Weights of a small transformer language model: 4 heads of 128, 782M tokens.
Each number is 500 + 50 x the weight over its row's rms, rounded and kept within 0 to 999. Layers, rows and columns count from 0. Numbers have three digits each. The size before them is the row's rms in percent of the matrix's.

# layer 4 MLP down (transposed), 2560x640, rms 0.0454, rows 544-587, columns 0-159
107:648456567432536480466488490507458626395446477484518494495485440516492577488538540477485519675456542457498502603654556577464549482505443512567561476532481468369429525471508556436416476518487437566562504597455531497571514538538473519437493487479454469596494478484548506522472546393512567565465388510443452530561532562381560482588509438454526492485419478504560490520496587436531492470491508471373510469490480445522540530483508539526511455376596488451464560536594519593535505435530555
127:569408524492548411530504603553481487544496523558428465443630549386630502427508465529465506572511543477461630367562496539502459529465441581510510505545566526487492507492544492504411541590509569487461460410506449487542533499492488529536538452426556493412554583525483555552550584459445617428557472505595447536475498446438537489561541503489499613394514456555491490521493536596515417529504474559420437470483486613483593549509522464568492545475437502566534420478537472552449532523470486
109:513496515440521526441616478490561443498463541461549412487473506517588481587455491526492486465548473484470473399480536537581532486401507421515434501593523478515454547452476468546444452408495483481511545478440394599500585592531486475527499504567481476475493476541510456494470511466485456469499466385468471577585516447569527530552603581547476588578522546548375651565555514425455512467570488539434435449558485510510406519597579499467548420406433464579522540493447561532470552528405468
119:559512511517495361527457544576561447525455533549450456516547452429582532524485531482538418419516498478464478609538549552393465410541488399457589575512449491439498466548498433556449474470554527599559566546508506498540516569472494453423497494414485515532520585506504553432515450560506506480478449536439481535537542542568444506545484479544520461455446461415500569485599536471539527477486442537531444604539528480525608557458490574513509464559510438544599464572495549473522439548439550
107:424471514406552559449481544564538424386492485507443545504511509424493435449486478519510536427445561565421503463413524442514496392562468485465537410493388434533470515505532533482513604506453495543519455471515457537441440523512523467555490525558554517424446469531501404503452599479519498446540554495490530479474524568397473470486450520524565508510457473530538466435497466472532472526503516466492409568616491523458588627486514534559525404472485511445556417492510497518462428402487557
106:439434441559589501549478527487480540445510512605426453502487489565440548476461506442469457551513447451518455561473422530508507489420480462560491413416476541476476489524414472537493563523431416495492517659413483491515426515492379467565497461485586407427508588561575504458529477566484531572513419475542494592420455477499558500468513464470443515462527456540518362427462551474481502522512503541393453595513498475518564537582457602459402459521522502468550564487424491513499415576551573
113:437596556462593418429484532525476658511443577604502542396552526531558474483577432455532531488436430485534492561458479487590459533519506532430475528521496519384536418505448473469518505427466457497520446529523551523527521448518364497535520425457556481458546418544451508537509488406506576456589531464462528476502575479442487520483480520514493439418437452529442499533453472477485456548523530475488440528492490530426409444526443472504425587431571520515476477530558430511538511563613538
121:510490637559498466463463540566463486469534460472498448476490547444571501460586468436606523621555519478445502503484537513512447458482528445411557421448467480455478505509541557419483487421523422444553467481467447483544460561572517514494580501473431421501516588507596441357516509489537489566629566539471536529578471515502459482453500538473515472433438503494361537426577460525585524587460597523457552457452496396499482571496510456559493489558566418551534522522550528492433521512497436
101:618496571552539511480504513528518498550455641462530451430423540551544521489556524444469479533517520554498462506552523597495486479519519500461519470474497476538502516574515536459504549565513581515464527452568618468519579584437498528519518550446553528379414551450482481421556537583532493515487486448468526513466515358480435502524411521440570555487484504545496470552528571440447562446512459464458518519439518508572502529487519494462522599379541568457482525464489389522483528540530475
118:509463582586478491497469523477538561502485477482469507461572613445500485425469587526420546525596409479449502540472500450430439427499518555483544528417569602482532525612496448608465545500388466504514554504566575504468584548529496427477454507505517545455454406408410512538523529478458405451500484417580543497547476465503546589437426393461532577570459429525438455532451577382429508517503521621549432520520534525430571529486559460468540507594581587501455552516510477455601525472522482
100:503465411536485478565499551513375505452546493505502522527496498518576433501558438471489494537530505438578548470443443467472493516546425503641422488492586475449454512436532519507618459408528501428450637505479384463585573457479552428511548493489512643440648474488385552505346423643595424494568504552514556501508404574451528448554487418464550449486538514504504495547476483466538526482543592553561553465443491580517525561428469504466420568489552455483499438520563462504479445510526525
108:448490529433440530551451507525476451525478636434462466547568487502562535606462487491456604484562556474594450561460505488503499471521522456506466524488551454444466578509498416522435499494538432550515509552556476442513504508521527577579434564502536613564544588544445475529499428546551571527520490576546498472520464488481574440462560550511490407477536481532433461487537470596489482488460503503563535487408525386384492491504427540510498500557490480546510452490524523495561533482586441
082:559491545480524551499551558466447459448531455395517529467554541485493502565468497497543552456433560603560517560530504417552488543526546506515494500440480574465601510523480526500516488564516516577460503455558501451515454521441532576476474432567470496473527469553486485554491515547448430499481545544540430534560542509602582483568463608559562471621457496453536489543450569511469453455393543510517486527545489404524510523472495479501463578481486496479516464509470557566525472480503569
111:487548457472618585540439492397456469561511522566459526521447498485588483499495464577549528504412507499557576503464555486525553568372511483547519497582442463473623466567498494452480439460465504554383518499445532523506475628522465548509479439477489427589518492510523484531463522523481531457569521496537414526536510567478520450426459515534542467482483571447519418533463420524463492467541519532522387469445497456503503533474499528528462483580468522413474521533424426409438523427485552
104:490524506542540521543436494421562417421478505420446452504450444507460511500537553434483576515543487553484552608525481503431419466520520507454481456503465426507468480514547534566579535467480430495405504551552499519464496516431548484498560437511459533478565486552391457573578468475500539504556559490564470584536528452476386530504539528552505430542451529469537576485544463568517437433514440597544533579521484542498471482508531526512579525521478471534483568504464515384500466581514524
106:616519489454529536493518543508496548460527475476496502474551405419476511467413574557429552535508455394535538456459452474529525511518461553512476521509461481494461522554552485472497542530470474481514575487578467490474574547435497529479584430494447546459445479497519647498439517494476535538457660484448495485545457519509458442498621495549556449494455494528493517547403495404534512427476460532539491486387459522415416603416426446498541515505488390555562588506592504408545504418421617
110:469503500465473505523518520468492497502487499497420462476480492467577562561398506523543530503419624423530466527415492506500507496460418513512544478543518546471580405504538398553399505506546487569554520527433528427435576449569473514494420480482508451371499551455482541480562480507559579475419552490538531399489595514522545523495514522540466532458471482550466489481497478507474499543592518538375431573541497550484477558561574380515510514474538537534606425528554462484536635531522602
098:437611538437529427502509509447463575489520551532428575500509524539509585485501410499532532551512451454459563475417627429604506452513477440569494458507542550565461468509497583461416475518441483438457515556417522547420536485460514566493560520451567451623423537461500493542489528443418537464494500420520616579492448444417387583470522458450569507491476479447501542487429485427600489461478547544505495487491497535600440605480530608536445490548558530474513442568562444520492537566486505
098:561484577540579433550488574572516530573455495557511474495558532546508542492477549523454540525426454457496429541428545597562488614577514438513491479466538440532582497519474578438497507543507511542501500592445511549470560489533527504415514408497505429513484574490385508435519479555538457573430575487511415579434436561502475456466489620504489499500507463521571445498618456481470457501572471483547421434518525518446559454572544528494522571529606507538553573526545518485508481435559488
089:402541470461492500491560481472508468485499479566494600473448513445485563505423506493534407507399548517493498434541472553487495502541601536460526540524502554469524431524531527553444468459514527498517505592500542482486474535569506502507469428423440455403431455436472474537505525446372386484469444516544571429536462476545494511512541410473519471499491493476430487500527530476531481573577537471493472551446498472556520425498454529541524573568402537381572500395446562526464531542485509
038:475519496626528461516541479524513518562498416516541439467526573542492524522456567506483535479409482520474487500527498489487521556604532626529493444470563562453559441509535515513516507505607458504460497565494450499417584428494490508421562529463554533510525520520473458540504594456495432436458520517448530520448567584399587568554451519471470553494404568544512396426470466543525572445532530465531504487485462423540528440453498491586450517434580537441500439445453540493534410557532489
109:567445492482522518519570475492580496498504458432491482508545495436442417447513415554569559423505484538498560459497573408486476509496488498386508428544478431543516511464573425534468516373417510465554538445465403505441451414498497467507517533482512512471589474485528481595591416524540415406553500539574500522533523499507442613501512444459491463426625422419492484502512480498485546494502389582453557455522504505487537363501513525564528420524510444523492501579456542475521580523556438
120:475547656571509557520481536486471483514486380414446532485523492532472500449514496585503603468507530549547493516439539395498498515417476470480581474545497485556499609495540576434528569493515553462463600535526451578590497478475478429519436444470520432503555506557397542429512421529535568521493503407469454496505532591543535518537534545518486447489468461435512530505525523491396475504540496463457504534539467546478567501445582535554578530537465505407464453495469552515494498552475386
136:532528548533488430518396481504554562562569541529446560566509483543499513504608524488570373516490428447468436401477507484595506443490531493595495486523496467482430567473446577456425524496441486536465490471424448475533559549395443453591505404528505500620627558510485527485565558442518450587416505502511428443447470501557442511562485484406516452539495463569444407452547582519459475407537515531441549590532583595557475445467477609462452527461498406518536480548502504419480506505477517
100:536512428505481461544588461473541499489502506485478439506430538566500491485486531505576444455554537396538570509511553531586484509504473493548526438486525477525398510612545536543446524483505393556530497485429567619574511494508495474532528472554440531523571507450590525484487437498555561499466505497503483487535464526544496490627458528564507456474468495479468401531461433475538486520478472480455553524609419523487519557497504512519587491552538557543591609450583458354532518479475566
106:568389484485516541392534542450379413506456510473418578531519468477523519497668497539529480383468459539505463449494551503478438608534494516429492473436534473531420515430527507539548487519535415586531452454550482493534455517524519481602527479436464476487496517641448464494421510554568549450514443421394467475629474432455553537471467525501515518537493518484581503515564533483512560487497479519517426509518498571406507558480484458511476528466483453506606535547512516552505415596518537
108:486570460518504536515450571459544522565458543460459499510466421542504539532474554435464566541519521345487471514509460473463545483452529486514553502450459451423504457425503509502490529460525426502537474527507568546552530454434526485471617616455578526503532527520478485447385529538468434522553457433552447470516493501489556506480551571559441540537477639495454522475668563495519546431551511593549527520471538502447445510509484453494561520484534531532494517566509507530475454550501491
125:532535506520546619476579555579436430490463517438543523481536457421419452391492490522520467504448534525543508584581552494434496486489491550508512537537438627572534450500457424382509504516457531429517449515473459493563363599588602562487522473459441519472493565469508496539577495440525492526537513427526491542478548502385381521480450526512538566590485538513508470456486556518522552465458507540496465495458570397450522561506529479507503499583475412434522424508574538464465450567432438
103:419440528478481514448490540587420430423551535512541542485501459556499422580506516586469502547628476481487464482572493448602470489541542452482601502472469498514485519454519424521587552497500520430574501513506521501530454575483439599496436455594452507526536549517474572511487575548512452477510471492505452507501476488505464514510456518488535452516550468433540572536582643478544608378568555474507494546435436580454436444489436568505565440504404421460482564534430510532461522478472492
100:508530398486464438496511460519569539494439471469489443492525490488521441389451470392575460587495504542446431406583555586483507459535446528510535458564590442548581474497558416539540561475534553567503433580519515481442505495494505491496447443493503512598537580479503463611528486535522576414524504443386496468484525490519596548510499347471477441512459514478572529490578522429471461549521477522480541579546563535466477578668514478519456506531476531503505510509520555521478470523537518
115:463544546604455496489510612431553524461513491449524518453557504532498526559439523436481515455527481445529489551523482578499553543495519502509413429522520454460489525443474521565446585494553480510479506495491525557550463512532452433380470543562462418491548481484434501472430523446523457501472424513494524500486543459437532388461527505565469529465561410434465553539559463511502514402451594436471530503527439494667549431477553532571509534609484612484573520408529492586524515598527545
037:598510445421477474578427537564509517573524549562488532504564449510361483361375535495615537460338602445408560497523445582499507556529483504480588441518553609403529485447501551522452443515592477556480528455514606510409429507559504507609548458501476474563600404580502459508519440446506476554442545505599461478530490524553476409550429406418473482459479491494489431404525566565475520459510592560553394429486499523522536434534502510455507496468462494467532521381447519482500546467459501
140:504476422439435429515523454464482571601358531568481482485410476557529452545503486563472503457506533469359447466521585593483362507523470494498509458561496477537530526575434482533467450487491469487580309467488417475577558518454521564521490551568449507434402509544560511499500471469470534491535486517471551447389530527457532387569528490460474424548524510489483504493474568562497494464478533504517523572503476438486477605517496584445492515426446491434556551499445544451565533496489489
104:456582516521476521509464449499594477485490606455479604449468473529513500446530429560536552592535440548536520482516466463494402526447613552557519550476457514479538544544563597477495531542451531568522493510473560489403435582470497494607499508492393543536537460433546485471559522500529563535363516535533527492481519538469564546370514509465625497492578374478548499539400373482531497501541535552409420460449594503392473456471546487512437462473552481472515503458543448552458589475521530
098:496432480492508424507531554443583462523412561455481483505493521549496609608460453572433410588460478406461485497465595528525516501635478463443583504513509509451446533564556466566510422449449481419415460512562616519497585509427525542521476539473443566436508447451541507522566493499585429495481502480488482443508472437514457511500479558420543493471505542527566508455507520529487493520468533488521496538579528515587506579503465492417431507433478518541559487570499531503503505485442481
124:596474552453528514551483409573476501455489563410585431520525546401579517477472436583493440512554505500544452611499409482514424446471470415487471584612537521508466514480485528557456603538525469549579610521502543485565549527566445519518509564423479497512527453520486495558437390518450499463490490474426481395455520446555519570524530455424520440402589521535523493393481565495547415489547436619556504534496539488523456541514468419532484541540440545542524550494488527430428569501445482
081:484616566517588399432522533453503531454621548547467486424537527498608505531510443590451464493443490477505392541433559516390478463446556521496567587482465533398506473474526501503515538504502436551612419497522545495399580494463569413497516467437467487455484413451455383485495523477440381548460481487552451616460558550477543525433470474504451518540475558523511554463493588612502440507444416508481435550555502498510578512546492509493403451424515491505536519430548487490522443461482546
096:418542405482435528404467485504492428573515451512512491462493599509463494560500458560474560459575457501411469489537548452489488509507480441487392396451550520529485504475587500419473534449508473496505402531468535534443561637479436525499518490545548472493454448486511559482546447433505598528470491439458531474512518600506466520517517467517536631487535511515452498524515447497552492550463509532522475474488488503482404420588569548441504458496435403527563532430591490487525518541465458
019:432553471445518562542558502542489512425585445557519559482484545529436513527527520483472530511490450468467532408552469434480509487446458478577497462543468432570469470579505490511490468491468515473519548550445469454507420503544511469514518511560522488572413529405569617523481529455556442405529460492499545517480564645484533568441453508484534485460467540539423546539404481370476516545511609508480395443382517403549425459500497527479442464537450527514435515500457497503503497518473468
088:507500458492546511436543488449480507481536545499495418470548455455574450462525528477496441503556511594442519542495547483497503568559493504389434454509598454504488411507559505489537547588493484554488490448404550481583503487463458552610494432588477445482488503474534499578505463488404442529497509452564443519576553438527482515570440502537583470541519474549555481445522466500547600525485510431474484554531527483490597472563445387510521560503494478428551530422513448514495461393538538
103:496477508511560434442538426576498461436488520429489565425497569510501507543527496417527553539451527484561501419444488553487533464453536460541545573590445518486391570549456452548530441437435476513443347510433466528546474616501504448440484397517487550510578489493512462538458504459493521496508529403499537514467586472482525674595545494392453499533520483527377510548433527537580436502530491459482517548543578563426458568506444654511578512536454421457486472610447464533599488444469433
125:574463534456429497525507522571524484494457491588495489522554427491527520501567526575378470406456562463521535466504401494543515582508502580469523563533484454431560434463524419578494498502516525547514511527545395532472534486597556489489557555415391490411467528463517517509515432524554514449463555488438463548479529439528483459427555433468513459530519438556551448471538563434506506525508471515503478493481522485478537513436452541455496502455558570516470585541488450516460588472487452
090:455561476477570572431546480470571519506537506469411493448477377412457565509576464464485532529527489484586498469532491540516538568525581499530405574439492522506486546451527483527563476494406545539552454495520514484530499523476463422575529570548445604557596410459572533471530550509552434517566484524627424483444559536475488540414513558530497426562467591472573519465502435502510517504359494542492535552502472589580606436516510473545485462451513556514597475455491528465489473526562419
113:532574513491568528531513476456466466479591522349500602572451469468453443480456586521517485556535448390428522512563503461606581551437464496465519439417516524552561452496492475554491515509624442535480604523606490549487541453516433441509539535528513430528464461614493511505472553509547496480548505510580527544532519546498542517480545455412546552499634480477506501511562481512569494580487552530536517465542487483539461465571538512526459426524542583524546538514452430532500534578418514
# layer 4 MLP up, 2560x640, rms 0.0885, rows 545-588, columns 0-159
125:468471492584583574472523430394432523470555418506485479592525376557521527521466543479511485472469517496450532568590537516547467487502512445499509443444456558486539485515489491404385481517472512578463578535510488449538464413515500535470461552421501585464488516543628472478518480495486535486473564486505453538562417502555527537448494544504513546570503473546576497523450527495543462411507497513500432568367516496449504412480544553498529515460487531525559553505580410441434508449494382
096:554475455588463374482548439481536487421441503435534444480455570369441447487421483550465481458525523397436532476507442457438496535481477548416485507443470422523432499436548584516446496502586510532541512553517549528459504481580522564460418566412443514450481489446530441489502525481401463569509493436550499559555529480606452616483437530437476431501504486503451484518483449462626495516455526539559423464608540484454502493530502443494509463445530524543541466455449538571492477497554536
120:433516527502497491481466459445568480550474451475495452565403434498508485550587479483586513550574445503525421484512582507476461510514488453546530526551567513502495498510495537514550509589488535474512534536488425587482471449352510586534568426512555560466479478504490489377476449549409491547504503532495449463453532480520431467593579536532605452529511538491475495503497459530625467524490517536611511414452551476468434444443525437558633429523483518540482470564543471451475473544474469
105:480522556478570502505528498546438500546508498554472544515585380510505512519465526501457546347468520480540492438523440482542509489510587532490471524519456490600561450521475473439502526506548441566573547499585523454592466527483462407476449424510468469554564525501505479485502498382494564412504557559478504481507478444590511489556493494512507555604557506476508513554513420522409483423486554493454495502392467531522594464563468475538356555565572517462501498448509538473501528486494472
106:480468479544517478452483461495594562492542587510522547425490507507403471631555516428546511477465525535514517467525473560554483606498513477402472568433454538577461302445453539494463575543472540500532617462512437519560462438526462471474471501501341482362503512419543447614537566467466492393557478531456446488479565526495527526414431552526596514454636489533523559485483536570564478433420511535487508455500437491525541539531406376459614455541551513578438485486467525462484518519543583
109:578494531619539492471554507420597506470474513571531430509510490483523611526458522531451460448462476511417564519433480496381528470403596547462470452434517540443498576571518501460444472456386530550570485511532535472522447520475411495490515461481493409457530471546543568487511535549466470521594440480390399524487573479490462593417414492530455524442493446460528522424472552469445482455545540494479533526468467484437520484504418489492422464419510560494450469495421536444524432440441471
118:469588509465497506492540472573502615496490341461501410490501495518571507425490484494620475483489474504479509518492503477472517456502494532445559553508568490515438440397451494450388454486454527536463508503473438528573463481508503503538496416423548483432528526555505430466477479604405509490428455523507528435453498501546582508564520493440551523521538502595495485549526542574542510395468471458482472555556514497443516492459408500428516548470485539526527430506464518538480513535477458
112:431520551442470504594462450523498491540585495534490462497384498570465440459524438473454481466511456368516498512518452473496536459529503593498484478459537518445489434541582535510484437520376479510469564586445453445507469571504515557586553405561437449516489605492495516478553541452556543537494611414460407539524586419513451558587533567513549445510429501537547505477556487528490534636442400482519479499450466452513511570458476426643454397524520577388524452537479438421528564551527523
110:535589487577546502417432538469533487536520569429517528468424545559520445494479454382472526454486538487452586475445480533459433502518505500591418575522578493493556489492459518518468416516446406388392463488447472436460577553481577409585440461440547567482487495552550513484548527537473556515554504492453480541466449490522540611530503499483467501382444473463488486407522523472501515494447477511437554581478542526456600479465482548486523428495434486570537396473480485563478474452486486
099:442593388535538453531583515482473525516531458529424546522557579550538514490445492552448498561530562460550484497427545491511506558470529530526451507470504501456542507457406522614553568477563497514405475432531487454509449601535517457505535478365530507431581514408498481505531539516532527522496502477604556518479488469523479561499481448417559549434520590615494461452546458560532520518432494487587521475526458463545391485452480405536482570553424536550501441465545470471462478454585500
110:445455475516451507489500470489542486571475489494514558401452502536387578534509485508492492538442513460507487505468458448517505493486550490519503500484519445467528585366498551485505524563476530459522549483439465478526527535469471467512521453529400550534507469478496516483553529516508519543506551568433439456412467474497577486501484505403514567562520489535525566494484507530506442473503503505481408456521490451515500524439505436505529434523517564529629497534571496567511440410476399
085:441506467500528450495468503480472553546407507551501515525474457500484587530429554517592535518585477539545527564534517441546441444435538502601473513501648474472488506511545607496563495526445420484481504503434488558511491446522531409506499480500514529493491446555583444384604514408453463427528466520525479523503530500475481520469513416500469497449546525412437378467507529629506428557537612509568489451412502593526433544490474455466541527572469539555485539519562424493559580393544581
110:454554523545456480533474536484434490445524412508493466504527548497511501323442452607480520599556475465511576548447539506519531592509557420508481535432497529514498485499514507443509395467508582565466494453496633519486470363541496508457462546516538466507470549465553435461583436558481552491547575513463463392431539500599562512495434424605534515524510427529527478522484494426433437471491564399496444503529541475522560412493584483480476518484504476459494487461424417502570515471528496
107:570511646505480454501503526467492440441457564567449540448450480465535465554481490497578482423514490554438536503537473549513522549432466563446491512448486431460547526518472545614474494590530455519523487540503494483431493502502404450501501438517465484492552536425494499451464517526474452421421503641497521498475520503414484583575562510488463507569533457430581447447400478565529454495504577489407460456541508540500549508393533460526468512517549603575484487488511529497484449481432418
109:603448516447571412504508481527529469505540466463534533604454517495478461474594462493534456418444507427563554534455591471476490486501535475558564584568499463532549542549417495505510546515436565475466489534497508534477507512476576606481470574462563472460506526490436582534499622440541539564509402395575424512451494501423461607463443509536527552514482493462481550502559475496500472406511539443537573455434493406475455512514441475521435475564478419384557462508529488439401460531376595
122:528512513540442467495439565528525465590459465484532525424537491581522610413531557499422553487536459557411514506557445471545571465554458466589492562569493506467496544511455470585505454473435474464420460495514441515513542532547573566536459469469427483410609473524573522419578552484439443509465539457521496508527529493568478519519535488424553546483414538481540475542573480508469513557493599351552398468492580583485453511466448541554501449522518448524525460556524447459611440528492443
100:532542598539551467446575431534514537461578497478351566390500641498458476458516481573500540531458422480414565582524466465522486538452564543487511518570460411423424557532504440541555471612451566479470518514439500485447527523521493533480481483482504524496419403425514506458438465451477456393504510512449522515529525445426424487486524508528491508531510432468443507448452520475494446515393546462509427504547523510525424479538484548524520448534509520470465433460491492494424474524445450
100:491469518455495544531563507512550436456581535484495489497453473587543511540471509546409515536482535510458477422406546546479509519486456318505429526551518445510448415427432537441478509471543567456537499494399489528550516532453525451501465442584519486506405545517515507454484455552531528585567472492502499473497497498555516497517496401502437454504463497536489400609521580458475538587493424496610530518504581526525542515504485473543554470502471580552511470455436424415532443526512486
092:553495494533564514475484451513501476439540471555557421626410442524392418537491466568456508452526502480563535393514478441524510491529536439570552436515405463491501503511537484597543458489422496496502556556486587418500447533430574467555417545503466503488556499478547548546454462591451583505516516575506513446428502436521477415533529509410511505510493539481476479546508518543464463510448468377516485482486497597397564446526548518440509493545497441517576553525493467524475594508444542
041:419482475500555555532543497430440486431552499499526488429570474509477495499525539522455483402504512535431474434452464499459575454569492484553545413481506474482454598527563521515431629531558541527446514479478568602532472558477551421513469532540501462455561485449431508515545417516519529494519542481547526475483525425502468536477474455434514512485515571478462572529504490553491495374588494506435447546434532402437464517486492543518591430463447581477537512483496507504477532486556565
113:483484539424471452486441492511488569464556535522482555522536470473494570468506495491617554479476555519517511450520490450447577469424462407526538567527523432497407542451520538493477466554466512417483586526591556536412596433550493531534389483531446474462528426452447584580474480536471511505435470556511514454500394509528462528529506490453461531480436472495419519496433473466523481573534476412526546394490380517487472531527496493511475525486521472469495586515516511583386581418634493
117:447468573457558492449477529545491457436577481514426515486617403450491515568444502459404468474434469533489439553507531537439505427678458579563419524459523449541537553573480521501490536535512541412446533484478435555501524500471445545442602491457488453521534465588563508533553525509428492512442464454495563520461501494469339577507462487505494491489503507494549512596546484515485554476479416498438490467538454598532524494432579523539497549465438592514414514432475584529510443498479532
137:476529556450506473478503387488503443455433479617535473397458463603516527555428439489465507568442540474475410541509572547591480506561502501450481582489477491475422515600444539529563572468449460576487567550443484578524440526588457507526414488465493519461463540469501397613493416536391401465502507565531458427547435493485600400490500432582469605491545556489399502534579456500487498561524507497509467489430490470450567439476477487529454480500518503500484454458448430470469465432581461
107:538581536514426485458421486542497615530518509453510617543464510483413503535500534604577421405452466522470425535577422575562485490429539502433415491468462415405535471481504446454534482575520476582566517495418497479443531539464460474479545509482488460440488551571490475507468545507513471507445491542569448541473618556466477470545502464492574492534566514449405354434474495530436549532422530468578544457457423461512421543449468421593500475487508479425468556450494458457520473526543551
103:505485465425519407406480498517603571449645604478538493496541495437456498532424479472569545492525505484594440452417473564473514507521558599558480431497540518465539473485527484527546550497527501566507490445551519402535467549518522536474541491508544466447483481524519430450396529529558522523486455484409470491609539477501496455426462441568505586471492486510533372457459580462584528528438497479449539504506543588464582382539481479556471454523533450506431482478439560544585539480510479
107:491451603473555483589553415522465501476571573422456472427561489524420526485472449495533511503512557484502423383517491581544620540598565476512496453503552595544542441522555477581526535487563480444502603569545459446503579501424445440488597567562545412412520450461454476473452494497531533404481540506489547472548577443494515469468578499533580467444500488514522464472529460525506554513498496479564514498527496526424490484431506502539488441574612446554522600432516519525493495505518494
123:574480501489552555479470513642515558518516490471527544540405516447498524520521529434540384465482503590485472559462529558503514557549434440509490455521570532533414428429485519517547505523499539543569539479592471425475473544521549430478486489495469565476525533463497457432443519498560510597506503525531527495546553484539490492482407409520526580552481504520494527438378525540459463530428477473492510449557452459483519496517564543550410516539375546433530478476490474482494560470516439
103:499548488488452483523587454466433475497517520539450475523478471421503487531474432493514437398646492577472545503600493566463442526431526536581498560512521529512476443483579491565497583528522527471455475377451498436558583496494578586545420497490486541528534458536482486524556534556433401489555449503454444585543476431508453568548463475569495498566499519485479457602513508520504568376503487395508547493411445457554539563484487552614494558528490494523496507530571528448437506517616440
099:541564498625408496495512511564514487453538447455477566384597436512454487455513418628453363478482448503416495493403557517536485524520480533516564397473517460608497471451527484475473554481473484523369441548569579494459541539481439553503546502551490470433529537491602489497513457487498514461510450474426599535534477587526560460560488411434430540457492508527403579519494456513433570570514502464546524614609487540463520417458452593554492453467462618483468477476583489451479457485539509
111:533446434559533473405527609599401537542560504494608482486457516498547594539575547507421551485556445468506507495496614476496478518528531531536411423456514578460419428448543492559455562552482453528448602522594639531463498546446550489514539546537491458440541478488544326585562449554438569514466508459529454536509506468454436534529480518577532546449438551485534434519452477473470547545510458416533397585509483523429478472428436472468602554568494551523553521530448494501475596459488619
039:452534548454517447404461488547467456542479506513541564577526478492499590442424526506454420493462414478431521473494569463477491482466589474444492492552476534572606548525530557454488576519540613548455551466486455569504488501466447436502497502520408534524514476472484510427415524494526494436448488496565496518443520555561539520482444482494435455593475643542476538517428539518577474506531465399501437524398533508620496464443402451442568512585568528595471495547459608643472524444478519
117:493467394482518542394521422564530509464423525493479470572436536516502445557463543485505496453532478516507532544573587575477588489492451453523448508455596540482561520477478526535495455529574415531529393614481576600477479527466491509471485514569416513599521531435553566516492478563459509506546569452554527519535471595567514444475450554489620483494463528527620482497472509532526485431381502500409514577489500445490438510544531563495576528437452521430554495513549502449591588492430578
100:395493506413494486505442520561559520518500503428525588516491571443581558442529546373459495430404529537547452515452518509489438585476524484595572495475512564586482507558517448512488512524541511545578492497501532504479457476501447516485464546411459516533513428452516498462524507567602514456570529502560510388494469475575543458505485524445422468499561495529552459544461473433524520546582506509545525481582534374580510553481424427580492475484495529435537547543563444556442479529512588
097:442538561524482509498568500533464566488490518450551423519513477485447448446515418514533619436532476511546529582490396467490441429424502423518560509456567456444504594454532405516483519466470453481584527490522476557524542538537529525502542514503554487521429462457540583522342513456463557476537525386529487520578490483503582450415493549579507489436582502521338487620513517417483475510541501454381463503554549495521449422523525495464584450538597439477439504488510450531463441496512549
115:609469416383479521403515449486442407470421441490455533442509416487415592532538451518552537437533545559476507519453523533451600457590480422514570465541488447501536510574521493503608446494440486439477482532481484508566494447466512485516480478568544528477455474450541495551506492497546439449499471568443515462481472550526568390513470418527561466433498534574545548497554594452547504476508431530555476419560539454571452508468573520575512490544455643527419565464473439481433572465460567
080:509523410494499514398545484422499468553567428407451544521550424498384556529577427541496439506506506567468458515466468423368571539505490510465511523497530364594448577414483512453487468424556533518532533528545517591469487468334472398469449506547517487472438485586498492537495429511484430488467505510476457542460560528425534542540462597448472492503475613529488561537475540498559462470471557548497478559540485545464581513491382537362498455564476625498446446484479484487501520504563581
099:460508491473483456545501536523501479535418530428498424487529493591529563484373471544480505372491532468494411497433442450540383512407494588487506544531537472562462465452549462401545559566526497490533550478514543489548606486500553590577448497515516534471549472519509568467530501469466572442546487495519568508503462502540507500426502573504527493526446487493461534476488549460448533451482482457405526544402525495475492544486375523555553435513459470452587486519510606592499517462450554
020:484466479467537541538506536526537500454571494413471594483496611514439511471445496483371412504499423552481434518451477482501493553434483457474506526479466376502449506500372425480568519455437496488617559463456401525521492449458505495536599562433468518610591484466504530516565537621479450484491517618577562458487449512507453501473502492498451554455490539553441534454446439470481489469561560575520554470481468447562490593494496501457529538548461499468413501524508507501484482458527494
092:585522568472517510529506473506527457437526488563462530500539515529534472470362578398566492500498449542498518483562451555473493520530500486436475525536493523508470555607420588448514463485564574500479538501506557521508571533457498541534540560453545482471429438501490516512529532562391567496438461525501555521490433466561487452430507407498483495536532467519533589469553440377515464408441538439500480566551541526543421528640449548387509578507552539601562596463472549502507429512526509
100:522485477506538507478494500460474512486491471581415426510460391475428479490507423498530485481537451535541532550511588599471511437505495526528469468495531577560503462472436507467409545454494467480421504533496552482472514455479486559477511487461435508435438657497437441412421507401482449497488480576547466486510495510510527463468439483592559502491506431541546533579662474487445524527494539500460393514527464458514602483518430504562544476375489542493602449441501477440497468615500601
124:516465475485593514521575559535553457512449526432479467545537502461496533556553376552481417450520400575526434506460511522485514495538595459499531603517440440532359516532505548540509572515517511478532431560446503502445616412544477514517587501505445513544482555442408546477501513480491591501526523427499521444521590512528538364483423463517487503444451439481563437479536457474475481469511474463502463556564504541477588516479501491490630571495485597442605545575608484535441548405425581
091:489513456519486426525487492602464554541417458427524504545585410526446448478512503564502374467446391596509464553484464509471530476453499423545496482475485511509466415485418476508484524452484443511449455609508486431450563445518528598413529532555593424500577492590550493510461437524463514540452506579467517520553561584588468489528449518511494532526533467491541505527510503439500420521497503379456582505556555620509523499548486492417520501489458469528512473505439439479564534516557548
110:508453622424582537483523569528553431554534558481501480534579465508425471548420488533427493587404485583560521506437440471497587520413476391539498467557571539530550545514572479563485521484497517448457465496507474527497474431469519512497442544460539407485475633452454515608477450513591596519632480518551539418480527570626441464584454469558580497558577471517470525473591541534462600599505537352483557429466557461444525487448495466545522433524494440598505476389514514447455509494494444
090:491490446422532557470550495540506476541539573576490526556486473510519523541450443501534551580480458477420519562507586488535540455611477469479446466468511500493488435453569511518462525540548590486469540481442505455432572548475505576568446492524528557455533541489582395456466552452463565548563489526516520398530491499571530468476419461434438461452541459494417540502545489556421455538497464532490530436430608453557459614473533514520510540521611541507457576559476577534574482531414444